config = dict(
    head_dim=32,
    positions='rope',
    steps=5896,
)
Each number is 128 + 24 x the weight over its row's rms, rounded and kept within 0 to 255. Layers, rows and columns count from 0. Numbers have three digits each. The size before them is the row's rms in percent of the matrix's.

# down: layer 6 MLP down (transposed), 1024x256, rms 0.0742, rows 686-732, columns 128-191
# up: layer 6 MLP up, 1024x256, rms 0.0824, rows 687-732, columns 128-191
down686 098:131156099131124113118141091126132169119163115114122137129089154084140150145100170158136144161115113081157128139119119182106134139122112113097135141134146157140153121139114139121090133128103124
up687 100:176110108055111139139158140146093116119131152121162118112182155096117149161130147113159090103181130144117125102115123114108150166167126176112167149105110174109112116120123106135149130132099116
down687 104:161152167178142128150124096077114125147134122130127152115077169136150074148117112141162125104118123140141122075123102119170111090147098109170145100108176144120122101191125119148102154118070131
up688 103:102103127146177120101083156118124142112089170078172103146113151127111120103077133085122169057116126108151133136114112118106126134132102080100130134112096144109114098137150134092131160138095126
down688 096:088161094099135140138108152131085104091113130139103175154153155125089138096115140101135127126139131110107121135125143143188153099084128093085156073161120084163107145173145134165161124136134148
up689 093:108100183161135162085174134089153180098151150112116168132175152169134132132139145095165121125122110136138143123127118109138139157124158149105143147111104103145122108135150179129092122117121112
down689 096:135115143136174165099125103128147141107150103090169144069113128131148126174131139119172088109163131138131116143126158132110132139122140137111119125111155116179183118111102149123124112129123086
up690 098:064147125148184127107118102152105135091150104089114119119162165135137126103083138114125158126140115114147143131149168143158083131132138155154145196097137146113148109092127124094124077126093117
down690 100:163091125156127106110103118087105074110157155118139090113160115146127153112129138075116101114130110136120119113131127108135093109114155119101162112102144112161121152066134105133095112141120153
up691 104:132069119120137142103106175136115183138149129128127150121111181123096133081118157143122147115105084142156113141158098123130129123116131120164127151099114132145159105159148133168138111130071126
down691 102:163096118104146130135111159096118094120103113090124123105123128137162148122141145134174139127117119134142139121140147100150096137158142126116132098126162133127148149084122117148088149133106121
up692 098:117067106106130159186149195096133175094097153133150114144138136103121120142141127120155101142151112111147142139154116149105161125172133122116126142145093128132137097122117130139092163096124117
down692 098:147107139121090144153113131122125140112123132126186131144133145141171091147082129143121098130099134131121132130110125121148102146099125154129106101152153110110124150156070148165122157096109135
up693 096:075131150110197130127144123157172122110141167152116112124114127128128150105085135132149094122160133092152101137127167167150143148102157130159121186122123099136111121134089105090129098156074112
down693 096:120134138141103140114137133100147090135139101154161102137138116140154169131119090088118108093134161108140088143142146096118138149147127144092184154123102109120099126164130111135122142118127110
up694 090:128137114119102123119105125155176132127115131114154127112105112094124123165143137144159101110147092121133099064101153108117079125105154175121145131132128123098117169093125118156133124136115117
down694 093:124124111105123132123098140157112082130126106136162153125082172097226156170108115127148104073140132113120085129141106167090150166109138126131089160147124138117114131136112140132163125172101149
up695 101:129135129135150092074141157116143153115095071140130108124192140153102093125123166105140088076103128132097127130106103128120124122149171154151136108130108107099149119144139118164094168145132175
down695 105:134119149098144114138123137108121128090118160107126139090146151154154124105125146110124090101090140111104111147151157091147126117156137119117111081152118152143123138217165111102107121138140164
up696 099:113066128112128116136126134080133091115122139079165109135151102142136119154159085120092122130130086117147161144146069097158119097170130164166109132112137104116115103136108136143128125151122170
down696 098:116130111141087090102116157144094201127126107166140154146150127116143134105128153134127134146153146121080100118105140116124142101101158087119126057117103099156144100144128174116146166137110167
up697 089:147136156128111125163112120113099094112151119127121084131131122126127103156117117110125082128146123089129118063134116147100121083138126108124143146090128111118156136091120154146088164137105125
down697 091:121116145132147091113079134152118141096136125162128115094162146153200115109146112076162121104125113110136102128146154135088120125133160094156141145135153138099125099058145175142106126135141142
up698 104:140088160071109191089155134141160160085060151153109104099131076155112134160093155106147134097127120083177116088133127134109124142083125179130148149117107112143168135117145171117104101103109201
down698 102:100107137122125140096133162136138123138127112118123113159157150120136077161131089115114116085159129129144068132152130149129138098095121134130164167153097083149065198134114142135125125140090151
up699 090:151128071135137117132126120105147116126133067150122143181092131148103109134154055108161146109127103144120123119099153136148130106150119149125139122154128106150152126099123133154162138118116139
down699 091:134128135135124145110151125115148117126131173091090115117121126083098154161098180164114103163145161080131132171145153157129070164149119118113136143121135157118091090238099120100116120132143116
up700 102:108122119120128129140115138083136141126109123122156116163173120141111139120131097151098108155115064101130115124162148107165102074132162169158139136117143126139110131128126161092114127112128148
down700 100:135160152190124138095125099151145111166107127124151074147148128113101146109137132148146120162145131162133130102116089128098142139141099120161143095106110130108164128113108158120134136141144099
up701 089:151085152090113117088082133150120127137152127109171161126120136143131152112130098134130092140101155107117134142117115082150122145105162143156138122136124171124167129135150136123136105121108148
down701 086:131127068136144132162143138130142157122145125148107124139154080118191118149110112153135141133179135137159160129096138147080146118141116079153104130103142092115151155155111144146105149137185117
up702 091:143123128123140103089133166122162143166063108119115101171150114121143134085131119149068152148165069101137125120128192158122150143123152142137170176120155099120124129046112197122097095104097121
down702 091:154095106170106104118117188136092122132142091124148096135169157120133144107154144208135141177136145118132089138135098143195164138136123135181147130142123085124109128126109139167089125113141080
up703 109:115092143097150105136126140131120176105141146157153145121173116094127103118106132142126123122129150172117130143102136097138109187125144103136116185139168162099130113096129144153128143141113108
down703 108:142170120151130150093119121131123158124155143126120140111120142144102139133092087138105085106153143112131096173115164143071083140100133079159184115149121146132094125113120125108113091106121138
up704 089:135136109104120145129138161106106069146135075124147124172133137086075106079142138129093144144134123117137161155132131174091151155111148132139108163161087114109192096136118116147130130130137128
down704 088:158133155166128123077138118133116110086124150100107158132154142149160099156104103129161124103130153131141118139151121113122147096168121097135134075124104097137106115202148095112154126111155115
up705 103:112129180134128096146094135168121113148059155157125141083093166140118117134127092117101095127104101157114111093130100147147129093148139144126108143124111113123094133127115139143085165126119105
down705 101:103101116127093122090158131137135110143147129140151130147095089113159111142118107151163135080131140137151147128142158078094114112148151112177127141139166151175141124137178145161106117127148135
up706 096:129104114163132154115112156067106104125109128130130122137111153127138139150117098123125103115125124144189121084108119170147128093116119155162101150120123118130157091110099161137119112142110097
down706 101:166122132107151103091167114145100111118137136162073124110100116138142112117109143147101161114154172127118146111105127124137136168113148125083106129141150109167159127199091155099151102163122117
up707 095:139143131135140143146099152084135165113127169097126112147148133078121135116112130107101075137136150120142113065107148127118100126123139170177162117104116083151136111141179127116151122116125127
down707 101:155135145154112145095090132151132104102130107106140144101144061092110121144123148149108136140133121105124079161135116120103118138117141129139146033106095130111085115078124147168169167123151138
up708 100:126088122105169146132121140095125151157098132156127164170155109151140100094100079090096110108112087112146125109129109089133150153127143083148134131140136136154125116131150096162128115165115116
down708 100:093137127133133147130135107160096115110128147157119173184124047148149109115130128109104106113129107121136115100132116099162123145143127157107176112174111129102087097111140118107163134112119148
up709 112:110111095141103159126138141123153117137127139107170104099158159124100123153121116122109117108135128148170142122100120143119143144119161148101106143104141161119107127094152179105148127104095129
down709 106:130143117126094120137144096131129128121111155125135108131145102146122138125073128136120120156114160159102109086129153109110126177118160110157127112128180142113088150163108178113121111115147121
up710 105:083127122109168108121126137173126121117139140080163132097160152059118111119111120116138112159169097138151130131127109094085162104130120106169173132130138195137118146079168117113139169121097143
down710 105:134129148112096167124125095151115145160052091173085113106178111124140136167136104116139090128142136162137154138120133105126151154112102180112147164141101159140131088124156168111166133098107097
up711 101:148130143121104124127118143115111115153121143105158104126115104175104107176107134096130151107126118137140149097111149130149127129157124136145137129103103119162142129139163108134098103091097109
down711 099:125174100125111115112114166124093113128162112125189129118154107129110102134158091158112135121134069133100148120102145140181137101126088130124102130164152128146113099214122152134124157131118118
up712 090:107138077131119122131115134164138157121103136119139128092178082154134101141142143094140120099157158172127143146118105158177094120150124087132118124113150117083113146121124131088138138114090097
down712 091:137143102123142141140154127120125055099106153142102140137133151145172113174099125086150121105155105107105138111132138129150081106158163144098100096143117090174141157131113123135121143137132165
up713 086:104094150136114150111149144143094120092105149180147140103162113162131095107133117121154120105142134180131133071131140119113161097162180141116133137123117132133107101103171138135118116133087141
down713 096:108106132106120123118162111111078103135133140147123132094108125154248146103161121139121132101188128132121104110122153091125130130121145140124112114122128136157145136064115107106118114104115132
up714 113:114112188143130128101082129153127161152161140115135130089119138102120146045141103140157149134128080114120140111159161122114122125129105124097118149104107143102115130124137172118125126125112129
down714 113:114131141143152146113157101087131149098156120105124125096126111116093121117144130124170125124153149176142112124134130118175128115085078100128161128101154111148119133073132157118155115119110067
up715 095:119134114145132101137128107190122107143130141088119076186122135098100091156152102156118133117119112121099125140151131143160134113120124106116122147152110138083144145127150120147133093172092157
down715 095:133128095122102139148109139106117138139122135118120128201158146122119127122102131102111094119137125147145120110145150125145154187114152140162079133087086135119159144168137111106140140124148134
up716 092:092124152126122121158128122126115156144085096132141146125147119143135117132107149151136112131128099138119125139133099127087135129108129141141176128108093136156174130135123125142038096199118140
down716 095:156117120104112145142156117093130146111086126174105150107149125164135136102170127149088113146113170132096140093153168103086144104126205153117162109137086133092077121161199130154131099150120116
up717 096:158144101136174132142139132147090126083179108113140125153122090159131101130124127151108129139141142125116158092112066117130096127119163084147165171083131103129184124114124110138131142187131114
down717 100:110175115138161145177137174152079090116158109076126142126144115161192124144146127143115123158116155166133129179144120161127133151134155117097151130131123143134125113108148094120112154115114082
up718 106:143080146133149151150082135117155136140118106123143145147113147157132103120116151130082119154177073136141183080107105109100138110136158133171122161119124113118141113108113135161139140095103149
down718 104:138133155113141120143121110129129090157148132089063133163148175151120105100096170158109101203125138140152175114145137124083126185085172150113080115119127129104166121116108083143073118083149149
up719 092:147116126124120155091108136073128134116097206143155142129100130162129141108134104115125131119157153106155123131130124116100151102134108114134159148116062105104095172124090134174158125151127153
down719 095:116108095115138177141151130115159140090141100118119117120090085103119182138123152152093127118097094075127153169107109088085133145126089140137112129111158108146123138153127115116120163141130086
up720 096:095120115134122131153096126137149106147136151140177148123112132120116145151118146130146169148154120124111144113115114149106119106124171141118103119133101107122087124109137132145111105135141110
down720 100:135112110117130143128162171117087141101152126102099180107159151106118135131128135142141193125133153114113125118116128107152158105147137102142120111152122106125105144142129163036097123135175145
up721 098:173122110109143124146148128151099135103157144096126152112131094100101095161143118137143114143141120127124156127134095144087140133139074125156117128089110090086123124131158138093121143153102110
down721 104:095147163099111110126149108146140110131177138112124110111132127150140100149134112141149106132173145118151121139138133139122134124124140084112138120127149149098156151092112124130105163100127180
up722 128:115112115157139116137151148140122136131135163106103105089118145161118082075126124068127118147168144109146176108159118115111130152112141138136151126133139119089121107088164138150121109136113183
down722 124:090098139116133166111146123136081102097134128141126166133101160133150124114109114128053190136105101107135125127117125157114077163128135141117148110133122117179160107094121115118119129114082135
up723 104:111136119148163141209129110125134131127138111137147108111123166129122136118096161084079154116149155096140159088143122086086107072153122085140125140082079097113133107127148165080132176118112135
down723 105:150146071120112093114105160165123100170142071146101107128147131131212144134099137138137132107124110128103117126143103160167118126155111141109124140164172107112123078123127138102130138173096129
up724 097:091117174093162106117146137110146101124078137127138142141135125133126115111139128120124168116128101128120142082103159163126098113147104105153154145068137108117123137107143131137116090083113158
down724 100:129148115124156129195140136114107113156083142122144141106121141129163131151107118152103119120154117102122096105097115191157134140130152160126102124149121129139117129153111134086089103129103164
up725 095:093123117134133141125094135114095126141142160153150169136104121145121106130125129103096074135150140122114146137134079119139122113121130116116109163150094077107164093106122152121126182120117116
down725 091:127143094130114166124195126145148119162121120113111134113111096152201137144139105149115105100115098110110138115124133141112154135125133158121130180124144143126128146068136146130118136119145139
up726 076:088122134146119121140118148159128155130129139144136133170173113118161104163160107116179105144124126138133105097149105084124131118121118117116150113112130142121130120129154122178187151127158122
down726 073:168134126132146132157134132107138143136143130118143105093102132124232106129094086165077140120139143148101151153117094103137134148108165128083128143162150122099138138087134150114117121136119131
up727 107:123135089138132122139130174109170160104152166109131088167155111117134124099101083141095130150117124139166123131131097171135112149137112116091112139173153176142150123119119099103126157138106116
down727 106:148216144155159100089159124145138134128178134111134142126102133123121148106094140137127156100106124117109112143140132136145127147158096118120106148141117175149131127177088135084139121096107136
up728 106:139141165121142142088124171143106134101168113163133136130142127160091132127109123127151143108131085144140133098128153145157151117132124167127144127094146125137140161129152107132109134109093145
down728 101:129174080123125115110142156148097139140120112112128119141150135124166135133122117160154152081097143088115152157127135135139138139103111119107143131136081093152087142093147121132122137109090147
up729 098:149117114140118110121101124101107134106116112114123114121166164145126124127088127102111103102153139132123124089145128159167109088116143094111099134147151143101140131104193148135116146151091157
down729 098:122176089125114141121120157137151105142168102111152130093129121124233172143117124138155103131118132103158079118113107167138156097153136106150104150167162165085104124083139091141173116098141140
up730 106:104111158115134148120123132146126142141117171122129107091144126114108161139092150119106137104159125120137154102155151124145081146119129138125142130102067129122117119130165168082147097068076164
down730 095:135142117138133099157137129096125137128151126116154108157111149116122113071134143128143153200123157149131105169109131136076146131122106110116134099133137094140134121173118096155115136139168153
up731 098:110099139120117115161122132080156172126131117157143152103152133167137124126128082124153135121138057118117114106163077160123101116113174181170171124053138126145073122115099102170071084136126155
down731 100:102138131146122102144124086116116123162174133127142166156098090182120130139156129113166164112126136195100103173060153140122143110091136122118145148156175138168145153125163175131176116118158130
up732 095:160123139111150187150111121082176177139087113192104155109143118144103163133115119094138147144134157134142135161119161149123108121116111112169094156094116142134159097102150145128097096091099104
down732 097:145145136128101082200138138120149095111151114154108141112156099127163093155095117056133121141133129099089137163167155135164097114110113083124104156102147146118131119090121100105142101140139154